config.yaml
d_model: 320
d_mlp: 1280
vocab_size: 8192
norm: "layernorm"
norm_place: "pre"
qk_norm: false
attn_scale: 0.125
tie_embeddings: true
init: "normal"
init_std_qkv: 0.0237
warmup_steps: 200
seq_len: 512
doc_mask: true
steps: 5449
Each number is 128 + 32 x the weight over its row's rms, rounded and kept within 0 to 255. Layers, rows and columns count from 0. Numbers have three digits each. The size before them is the row's rms in percent of the matrix's.

# layer 2 MLP up, 1280x320, rms 0.12, rows 975-1018, columns 160-319
102:095144151144140099153099120124083149117107101117081080137129136141138094125125162052106079110127136124063165094112153169117093130206130116149135130180175147151102184122118117123117136099177134094100147095130176164148119130080122166129105130088124168123174154119090115123108122126150128150159102127100172130218052125105104115098140132162148096135114136099114138108123142163138101120174140093133132123143180031149035099077148094141115105137124115055096099055096125157125173095130125
103:079134129177135089138124153137110176167099136157168022188129106170098124144170153096126112131146170104107152143153161133173137137128131181141074116168095083122110120155141124182140163127091143110179216158072087096121164189125161083110085164109098149140104140051130088170164128063120131154058159096133151146136104123167144153147150115123106177106164054162135110091090134140079126167130140124141177126111115103116169144112153125136166131072105093121116178140113125129116109176150105
107:109070107102077133105131155052198152137164177158141163120092084158113138136111038151110150147144095103090167087125115089149121163168122168129131160144095150178089137089125116168113167142096100104083118114142053122095133162145130146114135116068140199183066145154108105121136075101099111171162148142178085107160120093134084121148113131092140124101148109111127136132107123141180079160160125113101051108158209087132084145162121099108149148094196196121127134158137121129096101085128097
096:133110054141158102193125200138163137083145144089139103142144128112059096047099133160150080162131165116206124173106065182071109120158119085152133157094136100111118140153165111142160170099145139142133134156121125126148105154105211152132089125107108115118083134126085169104123150107072149076079149136158154196186120122116071124140065169083133133148132092069088138093143121215075121108106088134136107197118129130169112048150147127148085143133145127171116090098148148128162150183147098
100:113119147108090132135126081095223131088100127172182104123110105117152139117124133149159150137145137131137081146161168143122088169131146137177141137173136093127137139179092139115156219150087156137157166164158130119153100143149142085117127141099143173109120186165142103122136104099140095142055123108082104157156134148129147121090134171089082078100062156107170140136163123147104118111107100161088090119134103134133160150148079155132118103102137134077100114078109138127111137175154145
096:148129108108123150148139116101154131136127157116099136086180127136174091111155136138110164160174143150137145179140128173118163073158173121166100104092169170164106083141138124071155125146146138131206115107102085120051120136132114106191142142155086165172084089153134140084090108098148103146144085164139148093133184142083085154118113096102159119086178186108065129111128129115098077111092121094073144104104123098178129126208084141165117135136083125075121101120120188200144170122080088
103:149124081066120102133093107150162160109122119162139075125101109069095134091103158121166090084140142187142123140140157155107126140125149123129126161103154108125075111121134151173139123157166090184123099092117131198178215128102130191116112094105118181119101111156158141096106159124087060137172152117113088237136120138150110161171163187142200106126185119167129098140100077111094081114133106128211144075112096148110115090143080138147150117173166118146136124095162100135118107106093144
092:106144155164127144072128066141105088135162049119221129051107087119138118127145122154208167138099122158189145097107126102123112137140095162156105168113158164151114082118117171167163160156152129119062078111147082113119144135111141111118110127118122110135080129125144143191174203098083056167139199102087119125137171118107065087123126080093133117136121131115133144080135089165151148160160164141161116123117108149139146124144133153175196193099122106160110107025144165113071149115104179
100:163108147142119154109234140136167149127111140125139083098145139096187136112116154103119145114133152143141129139101153054083150148110097145075142121152180159170127103145124138182137156108092089111147083061100156079118092158139140145140124122152146148123141180150077087156127126213199185186147156141146148107111154107107113095097129083101060118121123095160105142108162152173128144128108122117109155091172123122128089116140118098094104125179115135159171101146103150145082153190114110
100:152119120139091155105078186176126179110167156139099146121174139135105099189185104101112120136155150141157117086095090142131124158167220147074131125100153166110079115239121110122135090102073123155141158110090092118130088148145108136100107122142096066140148092126160120111167194101100123108172104069094144133158139102123155109152039093126077152167068140109152151167087152116133096153144125114097100099135147138150151136108170132157169154150137096137070166150189125154161144115130154
102:108143153077101175053134102137048132145114135111130126122182168085161178179141064092094090084155156077166139146135080102163121147116119111141171181140049107120114151053136132148163146120133107126169115115112120132109094163104139094177159099097172141122114104085097114127102156092153150144127103140171200110212131139120085178123111128151147133116181098092130086117081113120089177072104131162095132040152112128160136169102103127119126064144118150131103129165106188095108114111119171
105:103088124063221120090123129130172099095121129083121120106121115133097144108129129154116115148067156149183123158128083174125132145153187126056130183087146115121194114062079108137152130191103100077150140120159068090140176115120084123170048098130196093072076153089173132116147068089140105099199120171115092168085133109154148160119121124211165169144143087111110131107152076101089122122135102116118093113134126098084158104186137117126123140122081141124090089142097185166133064153187127
106:100105064166136159092158107109169166126136122116107141101173132148135150141162138110117111106124117160125089160097116170084088154143068152162127103077104169106106165167140160141190102079108111121143152148165075123140081109135161175082115193108150162135125103099153140160113137121114142099130122163136172134150136120121088155080120054080150117143165082094096115137151171139104125118124210089127085095146114115175148179190139117057121106108070144119127169088074132170184142109200099
103:158134109117174171139125176131164118100162163085190117094083091167144178094162098102137154132076146091153120119115150122122054097133083144135130121172139113143128145151082132105164106106137133153115156138099143169083122068116115098141206112073158122119181150128137096071112088121125097107111066149095124165146155065113119087131141111146136158160164154136124109153123077135137135115094163169160126143170102084161145102124069142161045195079130119076103069135099107167079133100218100
102:107164128135137153144102120108137167071108155173141101149119128091143135139114129116123153115102104081152120103142129102063104082107092160171037133104119056122111121173146097132110113179129105109161171124121104094119136087143201101106136158136184112161106152102080140067105133061082137143067153132124130160143125137097132077151097179081077124149131099103178159128128151082133172149098088144191143107133098086154148146090135086182093137071153135088094159142180102128142138094117113
108:147142088195087188085144090136108161211099127138169114162143098180163173162149099164071131081154130152144078148155168104158201111088123155104117135119132127149092095152105139167088129105091139107101139128200078078092126109181123164121112154128069137156141124153162127112141123116140036135153116131165151154141143135146132141128095134111112107095102107149131112117110161132148127174141113145103110105170152120176143137097088150165113179138147111124104129124104080134209138096159082
096:054156141134136145135188142151123148137165141098112101121144092139113179143156186175116124127146120099117077126122108171161140155179155083076119101169117162079133140126152118089118139161123092181176171074126097086125115167122167151079112138055174125134116104069171116091144182124142076113069152082126159144157153143104135167187131158162105124135139061146121131182101151166128148079146152167122133209040140134080115119095153056194159074121155133089136129167098090156085087180131140
108:135154074201130116090131089141079154112183041108109171164096085110078122163173079101109087146110082063163108175106134146074145099163102130128129139087117120093118164121142078119086136104141127117077178081089122119109125144129141157105140141156136127141189083096103109122114131098115139107142108166092108079107086084184124140110109190144114164164108164102160165107137141168060086158186114120103137132183164153144157104133154140150154111143090128083184130167127105125075181174136135
107:087114105214079157126125156115121193095154122120157089093112104125119123109099046168112064105097147098119136131160123080196112164123156106194103125138101131155119129137118127116135080156124056096133115132094151087183099145069106086106117196106154146113109129118118158111152098117140138147162153164143109130188131133126178183092127133172138139169122106131174083173146073086140092124165100141113190119133088188222139107116150112111087125109143180136111173183137178097088184123151143
097:100085149142141161195130036125119126120144141130143149118118119101164187131096091165116160174131077121058156130123148136178119147119169132105213166139145163194123067096144159113123185115144139094123118092130152117164129098102064076129110158161184170132154151079083164177092092114148134142162179150142150098102154121109140133102084111147123113052076060132133130113068153136174087108103172140108141138145117113098157174145179094077071150100134154155100130134153127137156143130109087
098:132086182082172181085096104076158155173111119131128145129130081143197105113099129105175219127124114129130103155174143124153085147112169120121119099113131178196142138109155138126108158133155152181144134165129150111114163138098121117127096146131095144129067134066110133146107074107131113168073165102112100113232134133118123081126158110071121093010158167114118117048129137182144093161127123099134092154094122132208111154159137119169110172121144115109055080186106194126121143120185117
098:197176126101118148121135114088151122141172105088177179201149117120222153096100114112128157085165146113125052149121160148181087122093176131130095180104087151045077123155153149081141107116106147154090103082156123104149120163144158153172190124140188112125074150178128128114141159117121112168124158132128134156121129148128112132078153149156153113117162097174171145094094182093127142138080148130092111049119129112068114164110161096088109161151130134130169153060139101150049151138150131
100:120193122165131060149106112152126121122100133146120078216109133084164059080078131149115119137124120181118154147079120162127167099152108070169158187141147135179131144146111130117141094130116142153139150117059096123115168111096186107119150101116114099057124136176157131120142127087140142052158096164071191139134104225104104108138090152144101136145108085105127131126105051078129146150120136176140150082103128132168130117109110126139103071111136127133173129115139144158159169157076140
105:123154122135155146204145103171118144146125116095163099148123148052124139099059107063100119162155094159169131068179091111051059105120179076155127086131164105142096129111117101116095110053192210100076117151121086174137184122139146152126186132121067103150139222116135155079139108187156145160123103166176106110107096132156112084144069084129108100149107089120160127166152125106148118109125147139101159123118090141083202119171159089133001090132143080171155094124133126111152159092118120
103:065090091130126168174102176138160105089137117148159105149115103155138087146080130150154135124133178147163100099156115146134116077124120179074100121123145163090086087120130163080150121177105142075120097150129124099125148101122103206142136129053108106172133133064152080143120173110160203162162169123111162084162094123164117150148154145159178170121063105129113166138147125111115175072176124173095111186166098101142136110141142113157150133107208163125121131123169164129133202112116162
097:077181059123094153160223148112117157118124158068107142148121154147144132116130157129139098209064145170152082086150139132104057126088148143138157140147123157152142185150173169126094158107149147143124115152105075155100172128108116087160069116141120135134116130163213117122120119115147049154184101110143183148128180177121095102122086130088112123140105117093129173111041141109140211092136171111131146132156135087141110104131156146093157075135168152148084128188150116081163129081137133
090:098142132140138131098159080177072091106122131151071103145117115094138127085093196140167142119164184153089160095142146099137163095111120117097149084134147100176030191125150122095092157112147148162123195156130047152181069110093129199115073181124094096110113136191118146171113111098099068133093113090152118076142190149122108105144178093127117090135115166163162144128105074158181117126117071162150109073137135151067156142110064095159146103084172131119177174151122169126130097128086117
099:176172132105124113170151143161141174103078109133133112155152092145128157095147105176079153108105110116093109183147096210167109131167129060148051121149088119175084088071174157139133169152189161130180178089201167113158108173162140204090093124103171125178064084160123114117168116124132056175097178114087160119138147175102116126200090180069125164102102085127143110098122097141144174137100152128109099168128146088164173118073158157104105095172154094151101172112128145137131113120140073
102:086170094193156143109115095125124162110110133088199078160167134143136145120118139133144127109168093136151185137062148153114077060155118118147070103112156094136162161140113125144136100126137134160152117134113131104150161127073153193122093131206118206098100147167107122185109148144121242117047134089142165117143132122130074085080140133086083112160125138132117102118128151128129058133088109103148070161167135183124107178156151077169128128095120156119098093154099153095075092132142148
107:165117121193104124136132179119139154132133186123095087109195153167119122123104148145108154132147145191123127110126102153074127118202154071127140199106173183101136120082118111162142086074135123170045108157132164100070142105148081126049117131098171175162093144135182149062171084109126182147118126139173123113135134130155161123180136125128093109167112123147131126076177110099180040135083112097121143185112106137091106151087169107171071110156132073104099153096154144173119125116118079
105:152088067174185164126126120143149113148087129138157186175151118118163186075161122136175120125104149147140155107105108118156151115148156110048134116115116098164061136148143199147167186096117116110101104157142125193133104112145177175148170113178132171156116149102100132090124188085125073186101130098134117115134145096089118125159143140068188148137155082069139099104101104066110167102116069090108095091162170122125118119118060129139092162157098108099076096116142159169128121084156076
112:123171133141167136188091164162216147115138150141165158156062095065091161125159131126146158161144106159136126110121142154141152079127182138106111140126116089153100199113090171163113161131137126146156172121150090078123118084122129129172097177095161180093066155094106135104149151091191105124137155120073168099159092183126180130082146116069091186114087173143131150122161204092108102106124115149055126084096133123069112185152133066118157154150166095128131150192127163106134123177176132
096:169146082106091106066141077103154157167106088136103133155150116157150206144101132104100137126181121079123115070159099149116182181146165135164138108132168139183127168135078183174157105111165151090090127122175140131141118097159211182119115143068087125098102129102143129149114125069137091145141140110111116175157114133141135131153155164031163130079127148140157200140108133120188111082125094110136123131103138144125158102091136101112180138090117174074140094118188132150096113053168140
103:136141112125115125129126121137108179086143103093139123160075144163082072178150106144050120113144084157103131179105117092190139101134128138094218130155098119116068105153176110141125174118130144075116078075094129048103139179104113106124137127176082123149138147130104126158145122091147123148109176131124185129142141165104162138184079117132101158068136099123213141133149149095162113096136189118110159177105185125103101109065102156155095176164162182085154125139149094126151128120135119
098:121135183136105152124089110064168128114124107161095141184046128157123150118125120074121079119187134077126159131147136101182181065125132176150141114163139115157113116090139127168107121205111108128098144215144136164153099128130147137139119120091142105136088096115178140158110119189102096178070103109146116122107077130149191124154138152156077152105123130090149146161061136123170112105139099134045116182155161165184078133088121087083076166108110061055164103106144115111165118133148030
117:178168126132122139184161079109136135053172152103138171126128109175136106159181166136124089093135103162111105135077096115166158174200127112103173162104103171161087130139170068082125158079131137105129159119118102058137121101123149076138144122110148142134075107180155163103160134112134080130134159159115144144139146097127102097143164161096153129081210081137132098152126126092128143124132085108108083109126158114100157108075093116076161127119097120049150102089098175092095155120134142
099:111175121089121165177107073149114179087185144151152137175136149084091139102110190149134158142117079138075107182116164116144140156142132124141160145118168151149124137200155104114115148189125140133116071060183187130131096162117120114115139144113107127082096189107112113106120081106145101163165141154173116095125115119137132049167135129124096141175134100133147115161062184128182110099154164061089123102087162092181097154164155131105132103136089138183149077085141141150074126049143095
098:057153163144129122122187175180167120093120133190198113163166170105105133092165112078143066129107148105121204132093127068126118120147123125122147050116186080112067090121129146106155118214111112108128193138167092158146147178142157173130119113199140120118141096121088157102137060144165161141120108139124128093149190154108117124164165130171127112114139121117132105149103160150211117139156130135091127128110071125148150102136113068108088110131140158118140104124101215082079167131111078
089:166081141111093122107079088147103146159138097178139087163140139139129145177112138115084190125183170121103140098161138125100186111154138118078076120070123190157119160133124132084154123094157126113126148129110153147102132104155133139131169090167115108108156185108224151108148145109077101119139099111145154116163131073194138106115139129119177096167149148104083095120166043170115045179138160121152133142180132130122102110177177117139119144121168172127168101106037143157218122166061163
077:109135103130061142097132060109150132118122131169122083147205160156116167145120147142157122146142102165155195092136113101144058140146139107150168134055150127125052108118138155108095138154108072097190108129097076127178109163144156126156182138073192135157146153089123084127150105077082185085134164151149176144184073147132121097114126124142060092114127187115119094099122204137120125183140092159149145185161122169128196115224083123093139116153108115107108149119118073184095116139138105
103:141077139206081113113083096166117135094127135088117145144161127176144139138120109097111148106168155138169184136099113149086119162138086140096126132201121115145170179113117146123106149102169130132098148153108118205092130131109161110103123109144132130132109136134165139180130177117122106148032074088117096137159121094166039110106177044113176143101150113143094084137154118141133099139124070141163116161136088134142184141124173139182135126115145147144043136086129159161169104162255159
105:096123172109148151124118121135102097126107096135157064083089100153159128134137079126055155118127121205103163124128155115153134153105135152081118091132128126145077141128150135113169130107131105097116122171128180186144155086130162161097066106121135082174093220130103123133112115124108122114109104104180156131166167141126156158171107179156196111121131111095131136109115096124043166120146149132122122145160096195136169122069117108166112102095164195140100129134132117152136139153104159
097:167129125128132145136194176106115160085149114077117166103159134095160166113132079123112129138159128141129197117076108168084143135171134125107135105118094146163091111101118139135098140111072065148106113054121098150124186056158096162156140155120147105140134132123087142124101138085152185090082155112126132101116075139093140149127103243158130088105137147138088146134097082116172127139118103155125140182060131090054176146113137124136130167114077094093131128137174119116194098186124112
103:134110126032110118097125131122129104168181103197125098133129124128122146095114123114169126018065164150215088143104119088144054098104091102114123122130131156097141170103127122157152141099142122105085142175098063135031108085066153128134095161125127164154123175151165134112146159099129151176122095155199160115145101082161142104104220088143101133105088161098168119084128123138105077108134080145132104188094125163216102124086149130154155112152176162115100129134153172134136064118108142
# layer 2 MLP down (transposed), 1280x320, rms 0.0276, rows 975-1018, columns 160-319
092:147104142109103123157083085135232120096133160113118186126119133153087140134109131138139153099109109137189111162127088103140145138161155109119146157140087101097160119115140127143137127162071146106218132115103106120085179139171137077123128109084119134098105140089091155205110151125125140069081146147126136104108204175135105100186085130130156129174143127087148186152163086062106138182144042182131114162138110146116142149118167124092133165179138128077081172158156148119169135174098201
100:138136103149135179131093087134120140094116130153110081065152115103101069142163155137129211154085102118151147098102117170182101100122147165090131117133052174119143097135165178082204125124156128164072153148119154108054098147137142107113145141227100100160128130127103125135149135119107097109152146109109106153144146087096116106130093214132083150125135129097129120143151123073117089166156134162194155136145080106106078120141099120118092099133133148211159133146105081111169100146115127
106:115198153133155126100176131133135190195148155171121205126167110133168096110161119137090163134113079054096094128151114091098186133170080109161092094089134147145144142140079152164085147120096166100133143148125102175089054166143137161156118112096125135150114107168151127089107146145172095077105136112104152087063146116157144173134149139115182135140160090135113132115098089104128162142131113081105125134138140150169042114139112099071108124129072156171095119181120160142078065135115113
096:109058121139092180086134105097115127107154096129110121160117164122149220097060134153172094146126047183093115125088103169134118122131172163128182150119116095130113185152126188130177114112178147166148156149115117095102117110119135120100138131185166111102145103109134178082141167139088136225112078164072086081105133167092112134100101107120094140109103167136133204092177153093111164150164146068132126138137151097107048102113107121082136111092137149129103114107086180138140139124075118
091:144136127131159125087133121168072119140161130081053110069166172132111119110116124076122061099141132144120139068070154103140118145144137155085134090081107189119145107057086144152100113111100103123138074061063091093044089102186126163155131175107164065156153132157152177128068092141128145182155146129163104092097151128093034071111117126148138161139118106106115084154130131102161107154158115112090133178147120152115096125080134133137116167158114144169158126143155099102178143077109175
096:118083082180140153133153153129149177076116163136194105067137168102188167176161127144136110126127152129087111077094153182175145061132103123134201129113146136111134073113112193133094121095184069121178079123115101137048119097097183094072139123143105155102127130137133145129135165137096150155118193120109123123107143147137114146193081161109162135133124096111133096113111087138184072143113149097154185115106080130179138116091101125142115171102143090122174150168101159184105176199130104
103:152135101160083179098153081070163096099111142166181161165087189151171107158120114134124098054128122148121094091164075138110112142145168138128135120160096105086121145120094144106139150179112103165117108162156117139128159107105117145059175134157130091138123123121132155105107160144122115077111105084116120183146091151151127126155168181171096141099183100124074065159082138082077104136107152152173145099115129138083134094131130106090134148150120082153155136144100087161176163139137152
097:114127123161101094130190099126123103092084116155098164139171196138165097156098096140132178133162107141091158136140155133137155043144158135144119146117050078060131124211180089144133158116145086116124145128075158090141116147203119203108155078088209119140098068104105110111109113161156142107129089160106157110156131096089087152153104137053142148138141149171065113202125078153124122103085116120057082111167118150152101134112150148090171127139145096075153156241143157128156130169156088
097:171081137149137082108082132161092096154109089132145181145137079101088148144080102083156062120129144124113110110127152176132138085116121114139133130151121121118151117112119150079125123174194199144112173126169130134096089156189108089162074168094132117127170096153139185054161086130082160042116137167124135089124131102107127190151159133129143135118110144116092076128156186095135113100142112189195126133074156154128095188129149161159184134126174153147104168145072084129170095117146130
098:164171132118175142105130128127103133083169148109108137112088117203162171149197113094109130125183170107088120123180132133102066068185118181082150169172163144095120174108145159123155152204112143105172046128121075108205120142136064119131127109074103119109107118136175140127203107089167056093110122121127104151109159166188128089156192130160100146121184072118138080114126116147105137189096122119093107138159102170156130136100114130093110109121111151159153118114160119080160175138138146
102:147126122148129135118173116111126054124118080126083080136158134137073120148144147124111186105139144153128177172133113095114080130153182227157123083149120161134125110158088134130136117143093076154126149169132106168181195111128097115131082128162102126162055086125150141091135075163123132141117151141170144093086129128087123135156184161141109072149118131128125139132113139178166123101089141104123143139085096085072116076126114106165098125126178131125112101095171137158101110172160169
097:151131170064122182164129081093099185117118150110095117191084127173147149101154195156113161097155137154111119137173143163096121120117063093112179066075182165152113093122085162116108099160104148181097160166146142094174104103090160136106124100106090104105123139067160137149134068138169185056116095118115133135070136143143203119146106134104167134089105074102158091143172140126071208194167098079097123079126156136121049096171111132142145168146160144134057117142136112133111146123118150
105:068175142119171108137128107073122158105063119185162098101117161133110091120127148177103145105182206141123067153166132131141157126133095122117087226088161078115056110128164162151145127105160190160081145171089106133090119140140102137123154164100159147124145183139059163152152146154122155125143141091104149127121139162191138135138157111133136114091110066113118117154167098112211129087096174148109157135124145130141070166111126179094099106165107099121131148094074093094112096198145173
104:133161189144098150149162121105129083122159113099145079107083160143142176135129153137089030089107097101100151083181148156099152164131121101089095183131074148142069172201220121126148141126140118108193151134121152110121170115097150083125177117100156107120127073136136129193095048153097089130132129151076154186130144129097126114121156100143169107125124104096073166161161099085115125139123141161182138132143144124140133110154072152121092192147115076083134085116168159126069110114153158
097:148110135133128101128083121139077155118166110126115135184128141095196122092183124112097094139139087124158117186096073122128150121104118110128184113121088125081164102109129179122110129227098113140082095103108107139122081167080106148148122073104172124144178151056078195093069118124171230139102116138149136126124145156164099158132149148058098136116117169098073163130124095076131129165134128114141103137120109146120130160113136050122129106139146137115095134135191147118157132102111108
112:129101162162100149048089175178133129199124113137133118141104133111173131115122143102134104130148077147110197130082129108192129193072077149121082165138096087071137118104106137178163154101195184159139098130131168088137112148115083082145118101147085077145053129120183068126102140141135105141105112167160147137125157057110088058122130163153125057131089089105126117093120149143141120145144121157099113132134103073130146109087113173125075124082150196154134161111137168086158116110110105
098:115128116155179137158160181149158121130156159153057109096153139138113137115095104148186161152122123108131104145156085109130102077097176128102201141099127181093135104164139144139179180137038140142104147098123115046159108100160147133121102159073159127126186142136166110133097170126105128139127103130092040111088135134167121123180159155087124147149148133143118199142057144109099121163097158093117167098085118150090159146155098128068071115145160120173109105116115128102108157132145122
107:142084188056093084176157119105161069098119060118124118162142088138190158178177100102126102098179141110096162142147104114093217141136103125122113115154186065131179030141120106150079148172154144160201118155115123145137154114106107112144142150158109104101057137145101117135178095122109097106166166124158131072147185117167074097129164140204127135100132147116092074150176066182063161107145129098071069165100146099145129159158136088154175148094202168166129130141114129144139134182183123
100:110161146096129121151125121179139123096133087110123211075108186094110154076161150117120100105161112122171082178102131132085134128083152114095136179171184139199130161118119145120170156128123125167189090118184113114101139096186160122127122139112137128153091080142159100110127118153159122024091150129105167144088152110080081113137162133157174106133126143153080146108097118133086163106062119111134106083110153181095116136119087107095213156177145083136092066097143092080117142165133145
095:110128096088147115113152149151113128198095131149130085118160177129077160122133144134185151046168114129208071155165096123123195146077133158111113082113145095129142081150192114131084099108132104156169136144163099085120102160134091202128155133150064077080069131184138141113172100157105102128146133156081123165157153138115117076118147091131062078217167146110141094173148086097109186119119135119142108129136129126147147086091101156153069134077097119135092129106098127076149084109153099
093:134134097180162098183164195163136120075143085126147112161102128136083151121124115155139087099115092140152172165096104131169166172181103149099123114111151107166127106113084080123113173118089135115109071100135145159101137125077126183135153101145108107120183088139088082141131119170118109153166056147204133128126138072100107096099158117148198130180155157115114092166125120156151072120208108156085099150171104168157115137052107142110150116099109106160185130120169073075112115130085109
102:119120125161081138140079078153101168084130088130142150113127162111107177099101113140133116116151088128085132195106113120134095085163139147132090075168137159160153107116186190121129118103066096139128109069172184089152109112129101142209124143095119141106150112090198175138141192105138085156123103122142131112112107127139120121119119119141127178131172119180143132141106131166106177149101126153167136119106122087106046118088135175148126087095030106107170133112130131120164116088140146
098:130169138080114153163183103116082129183126096172129158127143121132090107160138128115141140132113173121095102090147148130213140184152105178146091128102090086096076125186082127133123128145149104116057133120138132151062125129208072130167140174109096132137113113075172113104066119107103150091104150097148134046068101125106110125080145109124126157165094080130137114140167157081180136111150124149120097152144177133134178153104116123121101108096136121111101129143130136174142120125137097
108:135170167103099131146158076159130120111082124159133075122132135135056179088179121201109120123155114182123132077123134103117069077139147114138111135161136065112165099125173124190075135067137083101182102132149132136179111156087118181122150095125105183106097109093081083124124081083099127124109119160107110123143163062163174161165104129174116096126061155135128170129180099108106127098146092135134160142167108168109112119114111124138107105112105126147116113137141155077139132139080119
095:153099106138136083123096104124093117116091136096133129160153103148018113062096123115113102188177043125154159131112131118123133108128133135149200157126113103171086131146187143138132157141162153147110117067100114158178130144139091070107125173098116128066112088141078140153145087183106101186091094149157081089119159172098168188111134127144079139122140104194191090145137193104145121109159116092142122116124105168116124123093118165102112133113147066099134133044120150132150098143109091
097:084217020196126145190173117079115160136120115124172116178134065134121141155140142171166171166079107127103153109148167131137033129086113131132114132081134172112155106103123190102092111142089156103084093122123148128078156113152178092065100126192136124090156158147215139129128090140094154147153130155132117178117135101100137113154136180107146128152156134150148117173080138123128164077103126136107098136137144102132136072129139143124135124099160165166138076188160110080169079142209130
093:110130066114152130074151092116116137153091122119102128120109165151116098129088170126148150121121094138063134105104170190122104119106164083146145102145123149101144156101226142124091171125122177143097100089164179140204179140145140163121153081173072101091141106146115110090141143155210122118155137140124164147087133164117081062084095132114168096106117118101139155136136140097122134100143124136132154106192124088186067122143140111149121144188086084202113153091141113164113134193089139
101:083100180149132134124137194156092152144054089115121150159131123151105112130136148103151115099123118175119189157134159106138145141115091137125106160151171196041139140115067160096131163104139095158082132111133172113105142142151155185140151139132125067162103121130147080150131188178144100144157129112121119116139108153117143124170148104166136165053107109137106131182099058155101120102116127087124159175150170104100107139125172134138169080066128087117084148097127141171141108146117088
105:056119137119077109081122153161100080090127124115172110086182097108201083165140142126174098121112102130179108159145148102136155075072155179075137120116074155103153107114104136085125111151107149123124147115119145116090122143107074142121135105200063108119069124169154085158083098134139172177138100128137138135137141132117115073148161073224079139134140174104116170097127137074200101191128190150125153156108099133125149149116130122161103047142216174097092167144156149158099151207057137
114:118142112073114092140091154159079096039135094161180142130137123099146133087181094061144134159149087152122136138100130048153092104165087112145096118130087165103077151139134110063098166167083127122166078157161141136084143088108120155131133054154160161165107092115113156123131165119111119138156168123158155166116124095134090102175066120180085177182099139088083132087089161123066136136124066152175109138122218124174147152126107138158129119088125122133182138167135110118143144095137087
102:124178189066135133146187145096118124089133111075086120173137139113048133134112207120158155121110081110186155057135108125145185120149119129097160134176164122103153161102119105161102139097126133114134134090123157138076094123073082048080108137165038120150070132127113133113155102112139194111162147103187151104144139079110128169131127156171139129108101144159182144165122169094109076153115154129085137178113135188117152134136122115191186067158112129139165135139155123184168132209124184
120:160086151123122105050177130102162181084124141129107153150118124120122152101129119133118152138114093143158177154099125158144124177136135180176113104114117126141101058143101183128119144143120111134114107139172103111167163123107127113143070163123154092071115127128096108132205147111139183130095127075156153133161094162096135119122119146126122153146144197123098208160103081074164079136104146119121138189114099120096169092154179107138099131118132100170081119105125122172059134192094114
097:143119166128124116188154199100165104093129054075101108095103176053159123118145164095069152122109114197099162128133120118095040111092101174132158120177138121089196147132125111060142095134117129176115131142072156145124136144130083115176141083143112144136145156167095175095187122118103117081115115147137124141157091123184114091149109158196092186143133083096124077122111097100127130145137207134189104113091163162148081134100153141108095114108121137154138120132124084109152165114119105
097:172161141123175117152112096117142176158120112093124082145166120163117160181072146168171120125117168098123113140169139148192063158184129150197148082102124118135207160114156101127077150098168215097103119085149147066108078083097026077203163158087110057175145110137113130139147186121137177152168113127168104086102124110123104144145138207110106127086137154135164167097080128167143112117135136149182133110173147131080109133201079118147081121133114130134127082107113124145191106092146130
095:150075137119071101160111139132120090182140121152125092160134131108088096139117122122133098132128145096115110172194169105080170145089091126062137201110090096087098088122130164125084132166106135114121177183093161185148086128143108137102111188152109122097106132117213118111100143121102130090132163183173164139108162174048103130077107146126139142127107122171082171176099210147094106107126104114152111106105144165114164098164082146096187197085160057097160093124107088094092126197152110
118:138081179132125100102103169151092158065132122126088120180137154151101139139163140143134108112189127199096160115155157084078105113100107176108124107084113091117125096117180169131189159138070095089168132108096112064144109137122121182139198166179123120156179088150116129113193100108105094126098129125125142127184130112136188101051034120069100122116135173200126095076063150123142138095179134143125081101055168125152161124119149183088178123120137118139090149129077177128094171164138141
094:145095081148094110118135147106125103135108130176102164174092119107146064163140103157154187111164139113225114116191118135079086110123083069158125086131136112064115106062126131047142147138141151101136175117109073154114105129104185131159051131073084090136105109187095134183149161161135125081107159112124093085181177189146129148119117139133082071166170173110079120145155054105135110132151117195140125142168100161169117122107128194142174072098184128132128123110106125103123096122091083
095:113151171124108098158121123125113159163129120156130136156112152118158132082113043130101108134181160080174130156135108139118069111093181119092144094134096157131123197094169107114085117164088114121071125137148125127067085142128164086103180139182065094106133164136192169150144073157119179121156137163103173143170096173144098021182109136143108092092150139152155128158135139112105099178086161096114110134114235156104141120117108069091148091142125130159085170101138143107125090143111151
090:162104108095078166142091174083095175133120149146163122074174142078115107134114140111067112225125206095132104086090133180183130127180136182137112137161125096111165128097069148098178187143094130088149166149116139161105163195120105087108113068070156137157135133144128120142091138106130111161045121143113181122146110154126156186147112177149127136125083103167120170144156103096162120127164143121103140118106139123154161099140140057126113082137138118176084148130136110107099146134101100
080:110172021143110157142103160101134128118149136127095106156083131122126117108132197106184083082197105135151151095118121132076155118122133157197148184098156143092110187133189100071123074131127085170141074098114145113093103129161176175113117112155110140136181097137116192147133136177101185064102092125141108147131125149132170104142087129125104132093153128098146156102098126180091111143114134146095110100163143158136224135166097065093105153092138132131135109074150173091190114067179085
105:129093113183136166095132092197186107170114118180114146097125128117129155162089117069129138107131158111109116165078181121130129160127161127145098157138174097152169135114143061134131143130114102105130147102158174180121120151126110159088166202181151122123137081175128060055096142108109143086177128170092139091112095130087100097119145051119130126176125123125107104072038113126161164057174116165143155090121162132126173119120159100134130122168125123173145137076082074080130101143160139
100:152144164139136129105180124140158105123157127185139176126176096145155103124206162182095105141129127073127119123121154165122118139156094131146075101171110129125103135093150088167150119177126117121135123125116100133139138132220072091104116179158096158134137106089090174129188114107085115135142110148140080110079108124139074149077145154165102168103127088132102104134108153117134105112152103141112117106091138154122123097136171126110105116138146137167225117140081130134156126133159074
100:190110107099130145152136129113152138090095113094173152132168139080112125098086127155157185150145100151168211119096125154142127145077150060183105154123114071101169093115123104081163172086066131150155144164176147059156132100153122123110106154105123091124117107108125088024088125118096142095146084081102151149133107137099129126183172157136197100206174185106091160114122098118137083117166139142129107156146100069075138121157125173131119088149098086118128143188147164138127106143164172
106:120160131116122143144075137138151164093151083102130117188116094077132116130143115108116116129127017164133196115130170065152213180170161143092041133112131119178125101110141142102116117154119081173110182158066150134185156154092137070126119107140153159159069110095105095106126151113162096102113104163134137096185175201123159135117080147152103085136101135096110124054124115076129156143112150133070144108132155074104088143183142158134160060110108122111128121175113157167067147148094129